From a checkpoint of a small transformer trained on Wikipedia: RMSNorm before and after each block.
Each number is 500 + 25 x the weight over its row's rms, rounded and kept within 0 to 999. Layers, rows and columns count from 0. Numbers have three digits each. The size before them is the row's rms in percent of the matrix's.

# up: layer 9 MLP up, 896x224, rms 0.0695, rows 607-646, columns 112-223
# down: layer 9 MLP down (transposed), 896x224, rms 0.0676, rows 607-646, columns 112-223
# gate: layer 9 MLP gate, 896x224, rms 0.0703, rows 608-647, columns 112-223
up607 094:491498500504461472467512457506472476499468494488452521528515485496502506515506524519564493446463499493506529483537521477528511520517488493576528546495496505535503509435503533514500508507492498473500500501527485527498485498504509473508491475484508493522479538454473515490506426514536519503472511456452540473531508498519523517503528475515
down607 099:490464465474480489455519480470485495500484497474498542489544468536464485512498497478554464479511564455491532501499506469496503470503467425513504467473457490500499502454504517537507510464472513524530477513542529505518481465552517536487516527501521537492489494491469487471502471540492484498558489509493521511507502475455515526518503457513
gate608 096:490473479510506532491495496501463503495493516453481519499514505530527522467471501478542529462518546475535463488488535456448489501528545562473523487519456507475501492519482505445480477482578495501499521481529506545506481514507524472475504469489518506469493466523515536522529517483504475546504496538483458454560481504501484483505513511521
up608 099:486489534523537490458483538482484519486489524528510557554492537518464503497546524470466480456468488465469474486522473482483479514546563473477484525483484456533527450524510512504486503502559479493517500490528572545499498498495513491499511514511495483489505511466515458514522514523520544489492479504499521519514493502478471475476482513491
down608 095:472490557469466497496515534550520499477475485513499507473464483521492491506478481473469509504561518524510498481543506468499533498510517499497487532510480484512492503537487481517513520447521550506480483495519457519502484515539507491501459493444485484473530386486526517496489529512491505483502476506509508490489496484467460551523527523515
gate609 107:498502521536452518488507496521498476432488519511470538479501517496514474503545513475495509521503515501484552521496507502527498441501529527530500478513500463471469505481514494530472503529464508505492513455473487567504487496466492503503551504466492521499456490466502516482577492478486512471519518476505497549480499532518495512493526505549
up609 102:553503490500510478502511498515488495517486470523485475493491521478439487506453478506504499480520512505507516530500511474472480469476502522518459513461479529476502472485469505561502538485541479487520511494553516508470511534454532532514463484469534484511526504516480532523459512485514486508455458500467494440470552484460493498504464483487
down609 100:485507507502532531503499492526462532538503508498509533481510510497512473508533480464478490487475505468527491512521518527520517516492509500482492477509537453511461463476519465479541505492480538507520528535423553456506516536464498511502524480506485517502495477450531449522527512447513519472501528530504529546515451514512507501503514574529
gate610 099:474495508526483515497456503508504478503479497533453509498501525499478492519538516555539518500483445509510492475485526515491516468510503545505527481503537498487481521473544475487509506478496505457481526532500476433533491462523544488511491519487515539558453489485512461488474507507520476464521509482469474547497468503497487501555549515502
up610 095:479479494479558539517458544470487538509489520489506493512494491470481478530499511516492484515506487541511483494466513501459464483462516475492461511521477544525467481533516512514491536483506521511525507478501503527474513515472523482515482472519471482470514519521497493502491526482523473460543538483473509517510502481511554488518531480510
down610 097:495524532550504490480487444497531508504484522517465511544523470511510499497492502494469493494482533507521473500485495483539488531496450506532491509531475480498519473504493503522492499460490493547482499560526464501485475492443499509478487556519539479516494468524489485509506511480449477529493463510475483510463466485556481541521460422495
gate611 099:498540502507480488501552498549506479476485538536494470501511472537480518484462529493531472513519485490508477538493539533496479493496463536522477508500538477482501470512479473499537535480501468510471528489490442494526529495489509454516466467494490507497487492469516521480505503469523525551507514479486468507506465535471487542527503509524
up611 095:514538514494488531466504530472473501529521503491467545553545458516521523523482481507463515518531531463527505490534536466479506537500473500471524516455524487505511494483504499494461496467475518512485471537532490472534580542478485529526496498471514476491487489507500559525434498503503502458485474522504502482484540517502467464541486517501
down611 096:517507540521490481544497485493535487469477504502507455497538505503498468500492498516514491542453488515489448450464470480527522517484525478489518517529507496493474497514533519499518489531484500511500541475507484474464490446464477507506486502513537466500516472490505482449481499466508495500518477510458491512502479443531503494470499596491
gate612 096:539487498530512544527503558494489508491507527527507506512465544460491480519489475476492584501514494476521503497530497461517450491482455501497549488499499456463537484463482535522549482483511492530496492452512510501499486521483510521478499480508482492513487469526452528535517509504508471479522516552515527499504501495528496494483512514499
up612 096:492526523439515472483489503507532524502467484563511528450494512501498502540539494505466519521486530533489502499499466513515536503526473465465447502490506488504478477516502451503482552520510526497459457547529496491462511517475524535482514531529504499510504501546529502480511501494497553520500501486542548526479525530482516476519479483507
down612 099:501533491528473526474537521450528486493521510464468462533493516464480544471526504497486511473503464482496501505520484457533516481479510524427522468503511514478534505491469429479493508519499502471529554543485471535491480493531521493557511512484470506503500514523499495470499523475493534476480485514487515487528530477514475513501491525486
gate613 098:514528475493513514512541496505468504517507513510534477429524522512497534557502522487493520555500513479475468514472540455515468526484454501484490527489529490507508533473494488453469523473489532510493489490522477478558503505541526489471485464498535486491509504526479474518531500506504481455489493516535529537509482493515438536538545520512
up613 099:451486514473507519538487517514504480512527511527485530536503535489543526509481518459484503472498491517502514537450489480493509467427545543483505505523506498490466465541487500505476555501500482517545507517506456466489488502499511487483507499488462483561533494477458516505449458496461519524479474512484502491522458484490489489476547494525
down613 100:501483521501484498501495469524504518507494509546493535529455508509530537479482493458508521501527487503503470488522478492525516470483508504501513489472508517534445495554464501503491517463467526501479458468501539511506522509516492480482526490462528533416469524497546526466477515476505484513487547512527533520494521457485485507518505542491
gate614 107:469508493524528483494457512514483501522522492495451472495509496467486507475472546519500463505481518454479528540472468515493478531520493509479490506502510509487468466486498491522479511489498499469506504470568451514533544495530515490511500488485490451508492482438548517511553479508494534493501463461488486536501483481498463462466548515467
up614 107:481465512465509476525541498514513511552490533459510484519515451481494527483515498485486532481529469491516511483513486493488486511498474482487501556543484462496481506500512471525497548500487512529506449537523490509482461503461517503522494477471477447467498494506500488511548460454549499502507539468502512480522530525462532541492459499531
down614 106:498493483492491494468530518487524473479502542561476496477492503518486518506484519495512483496503523490478486540492524552461524556526496504481527479489532499495491484508460526502510465477456508467502505521437507466518531477497486511431490483510558466545518491494473475524498507490489563494511479542513494496482509476486520506516500452466
gate615 098:521496535535500449523492542515530507472527521496504515519517510465514482514516518509492491461526471482529444490543513536486472538513487447469532538491495509509496518464512516517505520472508499445483501472501477484522496454493564483490531442465527477483492488506474489488505505517495534504492489532510472502434470496495501472525488492481
up615 101:496541504493505560474493488542537506484489495514500466524455529528471484539560482482506486518476477538503495476532502511511467527507503493503492535477464520493486545496525505500536440504493490495479464505485473458475439496533503485515480470525511504524505500479487510521517507491507514534498480490434476512534538512417520493527507479539
down615 101:528505499499477505504507553463476476499474476514477494483491512484550480444508523523495536550487521490493516489489483466487513534475510457459514521536499478543504503531527459505502519449466538521519520477543515506519538493530483539550459562551545510501496481503520506532519537523474481503509546462502479520515510476513513501453460507475
gate616 103:505473517455489491463535484526475480470510502463477523507542509478545467523509507518510533471535485499484482522454464510522467454502496464474492496532495496510478473510527477459531505501535459502489521471441497504483496516510475508493466512517532493512518490481453501463516491466531505465460418516480536498441519514494496476493542508529
up616 097:499514503519560471487505456485505481513521453503470531515450481496467511498544483486483495496475553534439502518523506498517504505528534485525516500536484489480503502540511541547509455528479504490494540507528493513493496507551505491478526517482492494520498523441557517502528469463481496517506511534487467522497490470506444496520479474474
down616 100:502481517493495487527514493466496530528516524524539499498509518506520503509464495518507466477549466509481504515511502482490502493530501493501478490470472457520472488504500504475455515480526466483538464435506518450509507488490516519476570479451532449492527518516519483538462520504508460518517515500515478516545527495474487476471498520506
gate617 098:533505522524511518518491480528488494466494517497499522517497487456511522561466495591497526491482487480498475481484483501517516473488461521474500516484485519483532461507497482506538496541520519502551494504500482520513498495501483512523483539505552517527540488494470491479494468490508501520512459484507498521494526519485561478440547511514
up617 095:483464512527472512471512490535532514503523530480445519506483499505490434507473500472465479495502511487517542556523479475530546516487474532513549511501515493452524515479486486517535539536544488463505481474539485471488490494450486467511492487529540554523531487479463516490502502518475507514526506481503535492468527486520500519595525455502
down617 095:528502547503496487477499514524507478487463489505503487526493493512510456479476504496470519565507480514468513534449479481508480505510502505488557466539487485501514499519506440476482520428482562512497510505511509502492520536462508491482503484474486482488510521462511542493529499513484516489493498475474471473486480510497506502489532397462
gate618 100:490483515535490495485506507519531559487488541470482456539515523488511501514486448520486492484451512443505505509492476499510504500473497456496471418494500499512485483510490512515551537500484477555495503500524485544469490487501509464489464514537514539507515488521527473520494466515492470545512469515478534493471495513563512524515480539531
up618 096:530524516471488512473497494495504530511510486469481481501510471501452507540526468525446453525505490510502535531521455494500529500491476505507513486463503508507552527460531492527518480537519449502474485473532512528531506514492500483461495539531513502464440501531491510519487486492483540505508527472504525562456480524490481483474532555483
down618 094:508458510485527502529484535523485473511494519492528501465502487522472511501489500540524525476469477546518526545499552500485498485447513525523483498494462518470476524492504485521497551472496499477489528495516521486452512495558506541453511483478505484522520493484515524496525513501524478498494503490461496482454502498477494511506546504501
gate619 099:489526526487487506513512513538555505503513515507529457550472510523518485527505480498515517504499521442486521540462501482477499545521474526510474500493529475518460529548511471494512465488506499528524521478524487537504509494514476531483479506457483504497510449472463476519569504517484522503518516540483509473495503499441508485487512503533
up619 100:489477538461506507494540482463494480484464518553452493520497530475506534512492555515508493539516521450470505472527479496505485493473484490497513459554509526484481490509482515516517492484520528486532445495486461504476489483471440456508468486502493496471481500523495494509532475455501519490529508484471482551537575493496513484517486475501
down619 101:456495539483539520502500516552525549495500508504536549480493498492489523491505514503498537491500508497486523561534509469489535504482514520533516446524488492481461491532502512476503521460518512512510471533522504486455514504508478518456509467495518530482516474488468505547501508496497533502469556561475465499488503520446528526486504485450
gate620 098:487493515478500538488517501518479500476510473509530490524515530482526503500525473529478498487544502477439531495534508496516493496485512491475544480503463480514486526466492471525461498495455508517490516494505517507463463492502472508527520537531469482564495486476507530484522500464488518520544487500478511542518513556524515501450496523516
up620 098:542493518512505538496510495459459505469475517495502541497481498485496559494490490553514448527528530479476503482485498502490511513508522505500511534540477491502501513511496502509550541508514486488452483465485488477476538484451488488526498476481507475516476480486476480525502519430508517523458510474525472502511505508537518525492508497511
down620 101:462476485517460445505548492467491520494547506463524462480465507465490530522528535506478531470501479527505484459522493481538522488527514505493450515521469541511493501535516483474497510473463518459480514489522511518460471501497469511506458527468518528515494536490482521527470490517513544508477493493503554534500530523561483494523488492538
gate621 105:515504492505535512467505477528470511485515521462480478493492466478491472538492465521498497520470473493479505542457531513511480535479520525438472464525503492507491494498500497539486468497475478515500520478522486492511552513508491489473481454507475506475471477452528531543540446496481492520521502493503530488494539506506484531544480538537
up621 101:478483510483471489527492511484525491497476500506441514525526519454488523480501526497477492468504466520547517474560495492468483491513452491502525468464466508471491499462487470537462503499520545476493484461475462500464452531502450529524507515466452451504497500506522483532495508491507520531495517527508499517493492474501525505550501509490
down621 111:492523530470522498469493514511475498500504475469506490462501499511500462522486484531503485499508513519503505514490551488515481517528518483464461487473536493505500535523527540502470496492543545482499504545480550527483518477499510513451469491542523508503483542411520557535528506467506516479485530533464512499492529486511516509542514501503
gate622 097:557472533532477475502553506541443495534522486504538456484481520552538531509497484520472477507552499501507533514495511466565512464477481502495475520495517503483531547536512500489508446486518472534501492500496557513522500505492472522493504543483506483501532501480506492510482513488476503481530492522468519554474490498467525529519464501499
up622 097:458486461480496490512476514508533515495486490493548517452501524526471473491489469481544521467518497519481485457464561521492526457493552530509538542522490485496519517463495484491510496510484490518520486484484505475491542472514493469540501457516548520525457510514467489456495488509511480508519484461511501497523514515500509482474511470477
down622 099:487544530496492480517477493489558475481517479524518564471496500487537499521469509473492497515482572491505531517503494499499494498547486562517501568487517530543497495488498511475530516499504513484453485474458491495497493512509509441540465497493463468467492492478496531496544506526487526509498533515554488502520507525538504503480496463486
gate623 099:485507521519537473482524496518456505493521533477510495512479547483504481491494516513505520496507506514490508502499529516486467494515538498498545506523511482451458444519510523492515473463472489480546509496539556482490496539464499455504533517525478517527549485524509529491560525440480488485527511507551513513515493523555506486483521492568
up623 105:462529484510514430456490481527461478497471460518489514483545486532535495469535510512478501507516481472484505493503485493480537532506514514523512530506495536521471511510543503494471501484520446457523505499479436556516503487534545464462511518486470519472508553529525554529506524525491510474505481471487442519468505504523457502479494493512
down623 102:499485498507443466541506521483534468502495500511551535510510454491490495504534517492487496480522466525497483479500512451519520516491499526509475481458544510511523525511473543529514456485481505464456517477495483538536528471530517536459502559522493521486464587491512481557463491507517542509484507510506526509525492521498455492484513491507
gate624 103:458497520520467502538494516501493564487524514450517469492516528498483518538464452489470526505487509475510460534461516542501481482510562487523512485467489499502535546487501505526496519513526489535531498527518523509532486460514509503484553458482490508518439482539478478527532508532522488466521514495529529487516472504508483482505513507526
up624 107:544519440533495524556501510474522541516459507510492493529494506446525498535489487505488511547504471489490510504535499529495495519522495517492532528517468459491543519436498486498487435496525520497503529563496517545498474519468528503539489501493504530537500504483476507488497453508508485532529499488558502490467522488514516519493501519479
down624 109:509497527540529507517482501503519493513487472535550547452475516525480503528493564478499449502458481493515496482530496526493559539494487519507470507453477477461536489499471510471525470475510524474458513458531477542500493565514531473495524495471506491508531487511519493522531477495521516475493507492530514465520495511501462492513471499506
gate625 100:521501521536504532486520494540481533533472501484471516500533485480511498522531476518527456484461529485484528521550490481484473465527518488468479491476492470475499476500512528527501470505486504474498489502501508481496550534520469549516502538489510443512459472515500496513508481524546495501511499560529486519516491545495516494504520549543
up625 096:530566511506458502489495529489475530508480453508464500522490516496485498492493509521473465490517463530485447505516489506493482495527472450497502509453436493522564485508516528501529490513492486496447505545481505452516515527506505528459474505516491507489480489505494422523525490534524509477468486524499469529545494498466487466453489508484
down625 097:462489459507495482486515485493498504561496484486522496470462495476535492532494542500515493483536538513519519515533530489465514493475532508535519472507501494531457508495515506498492497543488518470534491487513469493529516501501507512532515535496522456519409482495494466530481513439517478508497541553480473505489529514494483489494522513504
gate626 099:491459542541491515466470507478512488481470533432507529479463524534491502500514532485487500460472520501433518498495503487489468507500488486518462512496489491467490521511528486524509494507534504481508532522536471530486484485521531499474498536503514489503514453528503530546503480446513503517503460507510509512479541478507478530485493510522
up626 098:517496498523493483494505475475465490498484484446491474485486447522524471537532498469510516490497483505515511478454497568466503475492490519536492487537493531502489508496502477534491502489504476489522446474528507490507510519466474485494510473495521551517516479490500534466498493514511502505510522513481454515557464468536534467447531483525
down626 101:472496500476467468494559522476512492522527494499499540495510485488497501518491509473506542518502530453447523514534516454498480502472492516481523484468510480490519495512504456525513561533509520487521504500475488509530500526529420498570507564517540501499515546484512514486468469501535497472523533462484511488461483511487500569532501472527
gate627 095:511538483532493478503494495519507507495477536493480479424505507502466543477553480503521478468529531495490501502480499519484450465489496498516498465462533526501476545519523504523484505485475497508472483500531488476531477489491511512513503505523520510464477494520488455499537496494503485521451452454481500497496499530526553499491513531528
up627 094:513486500507483485517522527497529502517510487559479526475465472529452532457539502504543505530486509531500537453544487486497531495480532476527495544489489505533543490513544499427472484529516486495519518504510530516513466468514498506519488488524500532546509485499454457473485509449525541472509461513461485493501515529529527491484500464525
down627 097:526524508484542498481487486504543505543496494513514529507442488493497470546486456495491514515489508530459479504528528547514488487489496500486533512522469484529552517492519459519505484482497474468497521544458502508512537511471535497505496484487480467524497473515497474540510491510494518532491529503501474512518513501495472482551436451497
gate628 100:511501520491537522484463481491513521523588523481460514454479530453482445519518494530507535484483533480435450476513500511499475530517488484499516483519456478495491523517496516489512497496511513470529523511496504501484479496535481504546496523476471503530485494505519517493502562533523508501519497504518551505486476481529464512498556499473
up628 101:524518501512489458480528483467553540524521511512494460516505491502498508511474551490499505511487470492519479504555495513494531548487492459497554508508515518491497469505492517510496423479472547496482516511516527522492547524480492463510518490504535480509516496506503540476474470524483473511442528536470515477499505512501508505489505480487
down628 097:516485463508508499474488506519473441520463485473455518488481516530486472468546492521483449533530528479496504500485514507516469504548485519437487481519499473566516482411514459484484514472529480488490457489468497493492501534502523526494504428512510532497516540483477503468501473465509495513481481481461476487505474478496502514464507491530
gate629 096:494477451475503448486495513447471509468475431513503448494512510500497462477500511530531509500455493519492479500497498480524507512513497514468505498504483500517514555514464453499461462510522472528506530510480500502514520483499540510519494536488472501496475503501497499509504477509473485503517454497522458536466502464478493491502486497516
up629 094:521519536511467485560501457535477506513485488506532493481522511485497466491455497519496517478522529464477551509518482480504561554478508496498466515486553477508502471479480505492525512479467453495467485536498503490524492538490553493521472535497500530492499516466526501512495508542555526473517528488491487544495516521535471500543516537516
down629 096:529475508512495519460499526535519463500501514503469531493497535501497513534501526454468508469483509571469493491495482501506480539475508516511501544515462499480551496486505504484528489511498495511524504518523487515511445446505493491456464466492504506486503455519474512496447489480504455504491525512491501499528525517492504497459484512521
gate630 095:509462507532498477494474478510429495485492491458529475499508517518510506516530530497492497483549490510476535482479467507566533537478514516522505476515508519481502491539514479539488541507489529514497500534507465502513545460545485496495481511460501506472506510537488506506501461502471493535509476493410529509514474528518533480481542514482
up630 093:470510511481454504479523475508490468485492520482508538488480498469511461476522515510479501515506462461514545505440501495527505470498451509515489497517531524504509525522528509497528477477488445486476487458467480492513512545476529514513512510466531451528485495498538475487488524494459530488507511482479561506460465503453508485531471512504
down630 093:524480523521512467517430493534476469494506511479466480458504537513526505529542477486517530502518556512534509502459495513523510531494503540494545519486488451516497468518498491522518496471527498535491493481522472503495455476514505491509484485505457511500450455483511501488503491493519516482520496498518493479539499503480449544458487570493
gate631 102:539514561566538491546436500508506494501506572472479512493509492458508480498508494511497531464467512463499527540438505521516540456489478462510470515476496498478503476495477510508451499497532488475478515522534505497515519442484538505505519519473526495511500490472482538523562480475492501515443506521535506489492481528495430527498525537495
up631 105:519503467497499510493553498518514522475495546483510461487531513498495517515487503531521477518525488482504506509475502502514530545481509501474500481485509459551513502506459516511477500507493472485501562502502471481489537516554467526493511522503505501513516515490433483507500499492495495570462484455491543501474538502496554499525474506467
down631 107:523464473498462506482501508479470515474511513469521462511500475490484464516504529478488495492487502535477470459504544498437481515532484473540495500445494538480485488509454489484491523476510470501489504472526502485518474531508520474448463563484463475514470498515502492534539480487503539499528500493493534486489545497474492502547462480483
gate632 099:481525556530499480514413477523530528481505510474456479500513472506497520523519484511524476488519493442490484470486550535491482503497474515521501480484430486485485497494506520470494529474501499498476482468485473528486495510508551488497476480467476477495442493516464491510520502472508471524492499478482555520457491509522524493524535505476
up632 093:491508469468472460508487531531520483466535469441550497486529519489456475514498457491507507503524483508487504486474480497493465514523490514511502485459506499523479473486503518507468473495481483515521563510515519497485521503479543557485500569503509487481531505533477484489490487467524427519496472521495480463493530454513501523479466536513
down632 095:490490529514490491471489470496485549477480507472481452496459525526509493483527468498475451468504497528534469451531491505493492499483537532463464477513479486484511497517551470465479475512521483517483513495479495513468510546479481481498510488507499561510482493513486519543475514501458546485503517468480498524515497519471535522540478538527
gate633 099:464483520503471463531514479476534497528517522503489516473510495465531494496470510533521493481488507460485521512486480525520487456507459550472454434503470507468512520491444473469494462501508441544489517449459501520515486496533511478502448488505486498538534463507463492502511469508517454563479507498496485514481461494492481500501499553504
up633 097:552492513498485496482565529474496438495518528540498477489523529483485552513510491495467539459479514519511508454484518554497518512501499467510537518511464491497454454535498536542530479479481558460521500480545520499502502526491465501527524529533488527483488485490500506490495457474494462455490474501518555521519466501480500497471524476452
down633 104:485522522532490487519502532519525504519511522546513496537516529506464482500461482487457559483501485531512507505521500497508461499503479540489498497517492510480520499509490485500490474419466494536472555516442492489518490511502487527538526485515513504480449488517530515526502491515524473533505496490482455477499474485492505531491540570519
gate634 105:537503563525488515524468456536495500472479502535458506514478481517484481478478510491481502468506519451501502493474500561531541531508512516508511522484487544531522480515524458491491537487493472518480486493474551472512497501479517562532517452487511505528504477449511523487516506474488521520474480537500526532510514517480437523502511499467
up634 108:463487496548497497483517500470561445505507494503544505482510485508554503533510515489516536544495488508476533504499473483497482499515514466513498522470499511486508497513464537498501521549498525530530474480480483489485493509543478498527512493504516506503515509487505503539516545551480460516546524507497522515510460490444490503481525471466
down634 109:517495480504506437507523476480518488476471471489490501473513511505510532488481491517514466513513498434554488496482530493467508533486502545509491530520501464576516478513543505478496467491481472539475538483488465482472519500542494502493468520487483514474496553517471548537516491536484521495463463452526491516514523490506464540537490500476
gate635 099:539514473526517525484535511520504450500525557500517528451468530496501473525520530483497481507506468491511497472476531494521454485481494492527513498525519448489490497492496466501485504553516562484497542509564526453508542490523533477486490506520549528543549478502438453506495504512491475484476504523479531468489521518449442492505494518492
up635 097:548491494529547520525457489525498507520497507493488522513511501450516486469486539501498485507513463445506499488464452537454532499488484509516495518541512457513469490503531535504507528507534510516476489497516478481562491514492503503487498496476498443516540494511517481499453485449547519471470554511495488481492518451511489497523486479490
down635 094:481490497505525462492445434492519514439532528504527511459472478490469504508511509499469499471501449518481489513505480482463508488506494464517525504542485508511476529467541560505478471448485476527523526513470547520482510465452510508509490530508512525502493487492530470510480509481525497531519468520459523485509499475487518507546458504472
gate636 100:549509520501538505512496462517496519530508533519511495512504529525513518490514479495494530497522490475478462514470503519518481440513468505522484500493469487492519509515557482484495492480531491502509539536514511545476489482472474487499532477505502523493499467490491484482566516450497522479465455507498465503521542534499527509541521492494
up636 100:504527527556508532479450525493462485505511484487495472509525518520479492503484489508498530493485485480499492482536493531487539528543498552523518467499548483561475480489554498520516511540515508492506519483483463495493512449524504485495499472504507548466514480487519494511537512485516502504516513495514472485481464451498500433510509532506
down636 099:495462488498451505545476481521522491488506496476530533487533480527491460458448510509499529473491555529538538518445514486503494509550510518510477507495487532515485496469484457493505479473515513488459512509487520505521520468518534502511506455492484491491491481495482535502458524501489470532500553529514511520489494522514499483499506456513
gate637 103:522459537493494499492512483524489454501520457487502513500492534505548532496457508502510533495508486521529519483557525472470515480490500484523461469496503498452515470470509503542489538463513538466535521522478481520519538502498515521507481489551506487487496461466514525527494512502537466467512485461453446519453453489490477490539508519504
up637 100:507499497510495482530489516499463491420484509507508502505496499462535503484463514477503540494543504478477491477479513460515459452495486524495468504478497506506460491502487457480494492556518478530507495519535459491500501517549517465460556490469494538515507511492483516504511503480481540443499479514452507482489491523546524527512515496452
down637 100:484503501563487498469508501493511479471536514505511532476499472500519495468469492504493505506492485483485515526488489502519548545477492486512511518479516516431550471492515541478521510519500514469479475527517520527531476475507500539492476479515493505474534491470504467517484485458503507498502541479525475551498490504497507506528492522490
gate638 101:487513505515534464483519481560520510542493484470479524477511489507506542510539447549516494502506504528484499476462523521496473482510512474487510485516482514491500484498493512485517540503445494489504486521543476478519502520474529509512508477480530478499550496529534491504473477517484497556483482504480522496491500494512508512498538487526
up638 097:525541466501495496465492491498508492498490486445507477477464485527499490489516466486494500532528457492487492467526489494526523539516430500507517529560493483443518533520458543473499477474489526454535563528518522525488529499529544465533502528508518506472471499500500530479507531505481432483441484487514504485467509478486488491464503512469
down638 094:517449500469503488526496512497496489484478500534450542518550505509473475481485453539498503437506495478488482530433493508506493489475504488475472510501502496486484456489503486521512535506508461489516487516493515497504504519505458480554469513482493499488520563498520486515518501458518508514491539438515526484503471504485493565485499551549
gate639 103:477442474471493457547518464509533518494525523461467461501456499552512439545513456522507482514490508466491499518476512536526507491498490491543457512487467510558467523492505480490473499504491486488476463461530448529506507484486471539483506480515548550500510477491473500485531513478478502514528482534432452496482507488523511498491496491480
up639 101:484476509482524511489508468512478475496521483485495473495514497502479504458512496501510486487500555504501512477501500507523492506498461510460535469521443498512492507491504489521548556497444506505487505487510441500518493533517524465490507490492470501486483504492555526492553501495491512525520511511466497540502509481463487461495514505450
down639 101:513526500516456517494500513548497507506476523485520503508485502533521518484481488480523493498459484474494505479542496488518521483524475526500526536488537536498520480483511511529465534509477527541534541467482463530499452511490493535489524540543490525506521421472485497513516499519500524476520497471477528477517523474455517506485502481502
gate640 099:498540483453493488499512469520506498467495477512497528500512513492509500537445467500493463477504539510519525492446458494502461475476472521506487453532531493447464469527503495521503488489508466517464490507465542520532511493480486492521509513502521530535547480480488512516525490497478505526466518530462493491479474490502542476515521531507
up640 105:475486476527439491479485498490520480490472522504547523503480515520527519467488525547528523539559507465459472470484550476500518522499495495478537516512522488492499441500507525511481477548522508441530553483474484473496541474466500491476500514473521482525504519467458516474506470512498503521514497449549525490459488480537504471589487483525
down640 105:497512491518547456479500555495490486501494488515533498485488466489546489537471549487468531545456508506533509523453475509526509491484516481521502480507490469488517451468450499498528481504518489482554507496548494524501493482497516521529495459477481460479508500515497498510459501531508470481529515478486500520501523510486497503527483527503
gate641 101:494454514515503463505486518484481546469548523504459492515500485525499485494474512538502528489515533496467514528480551498503457512527516490576555497478485470519502525470512527524437497543485470480492522557533522476497483475503499503508477532518489510518514486484518521473508503508482536500523520503521488523497486495474430519482495515517
up641 101:487562498527458495509489486510476491501524493526511481508560523545460540487506486504473543507531503506503551460546517469505463564550523479533527509470523477542538460486551481515480496509502482519503484506486516472514495510448535491488510491484453501475487531518540480496533489485542502477462497458484543495514492488498489475511506515505
down641 100:484472534476527515431487494483515538489506478486524524522527523530516509481499496497489446453479451476503552521513456439443500509542523514525498481490471549499547525498526505503495504543478495470519505459524498528522491530470479476501538508526493490483513469501476483519486566536488480459519530500508511497491524506489521491487506491501
gate642 105:488495520502483485518479501518506421486501527512537508496490476478467494527510512475502534490508528507528507478502463493528531521492539457481500471487525469519515511485487456480483486550492493500502456521511539493478460509431501563546504489500507467517561488444493482486485445497494558469532451502484494494507482513525510508502508494481
up642 100:518468526497531532466465531505523464448479474520511445484493502520531509527491464505496502533526484467529498559497534422491494490497481532512471489507461512510448506486568550522492496494483488489504552504564511507487496549478525505507459540476492516467472504531475521518474478481526499548511501506506508496463507476517496535501503504538
down642 099:459471524498520421499530524502480521482489458530476521479482520517482478471500497483490481487509489468512563536511468501458516501539510520490485509477494499472516443485507484508475516527488481489522488469444531479504491506521462524519487483492497466481518540507503521479480507530524503508471514552515568502529516508515516529483496515513
gate643 095:490473582500503523465478466521519498453532494510520511489509497543479531506495494535552495477513552501517572458500497478471494496521504486489545491497482481487487489484477499541502527521487530496479474511509496529513507504523529533545447482508501517517512472467465477546525519475547533519506492493464476529573507522521481499503525489485
up643 096:549516487520504463454490440469510455500499435499527536503491505478499502525523493519450521528539461519515467524469467517517492456438509492513445482490513504486473499527525496530473505523491504494483489498456429515469539499524481479494514516486501530520493517508521529509477464531470494489447510467498511516469497472497512499517497517525
down643 097:484500507498530489508482498480511505490497497478476505526527518470500523480517537463551505478484490520535527511469496509479475551512541510538474497486511473514495470488461527489497506508503498486519468505508566443512528514485490508465508479485467572515510479514480485495511516484519476476497489512551538527495493485528513523496497631491
gate644 101:494481485507536549490465521471457483487495539513491484535534496472472505519495488533501506501529507535486509500500522500525520541524515497523471506506526474492513508534494480537512488445567529505525547514505483498527513521459491481497538487524523521546514476539470493488498453475429533477572470530522493508453522528475517454476516506533
up644 104:529494491476480453560497516564487476511475514465522466518523508461488505473477497486491461540464470504509489475476494508511493470493531515490512496543488515498450501514447502492517531480482482496451464555471538489510562497487495525483490492470517520513513495543448519529514541533487536470509481510488469476537468522501494502465480493483
down644 106:479539484526510572517498539499450543508522505471488506575454490443490522485464466540515494509469491498475524472526509551487501505468495492552556468495537498462465493487480514514483529475477507494491494521524479492515537491517527540511469523515486522495578481485511505445508501511501480480495480502493503496493523486468525465513500533504
gate645 101:498524559517519497493513536474471503537503556477494497514476535450518511504510505497497524517471503486478518512523507472505481517505506503497473455490497499516533445476516508486454540480520478487513528520503546493497516525482491488498513522494495526506550502491493491484524532489474554527480514498500501481509486487483420503541477535515
up645 101:512499507505482482516456532494540496504497523468468490471506508455479502457505521486531541469555517485496498477536501506462473495506520496530495488460476564519525511464509504543493488470504448515507475501511503463478460532530502485479501479537532507554501496485496516456500496526518522535488538514510477490489488468519468509542510504512
down645 099:535526467463498522491524485495499495510512481530519535453498491519482517550475516495491484533502473489498467504474527524518529489486452515506525503512509506514465525489449485527492434506506505494434521539467503481531486522535521476501473506481497517505494464533499455515462472522525439460469537513487522533454493489525471530473492557511
gate646 101:524497526508519544503525504515480494479496474472491486502499485474476484494502518498499508457483517540478492461499483533466520475516499499542494450452458527496493532474532500535490564510459479519504520522520518510485512491471496526495498481495485505500481472487539515527558520557449503510526509509502480524532492529484489536521456505511
up646 101:470517463538505494446525516515448478480509479478501475510525554521468468513524516490550507513486484521485492469473544472538499487495459504447554493542498502511508512486508546455556507486426501533524469498446495478504522500500492480497498509479497478483509515524505477490475532491539488477435504494489483498496488454484501514487540491482
down646 105:474489481504535476481515494495461502514512479500502480507424462495510450480526502495509531471496501552513550513493500512486487510450546510478480536492495480478529476531439476497506537528492500481493455518496496473510478535489521459504512482492478474498489545502516497463504475511482508510469495470533462493535495488568481532504487512455
gate647 089:503489506509463480536488482521568541542481537497539476495468504507459459480492464479486506502455504463484515500494479522522538465504459547494522512491479499492496485563455543529534495490545510512492450521508521470513500490486479537473495514476525533477466511505507444486481530443509458528535478507509485516509532487514503489526512506528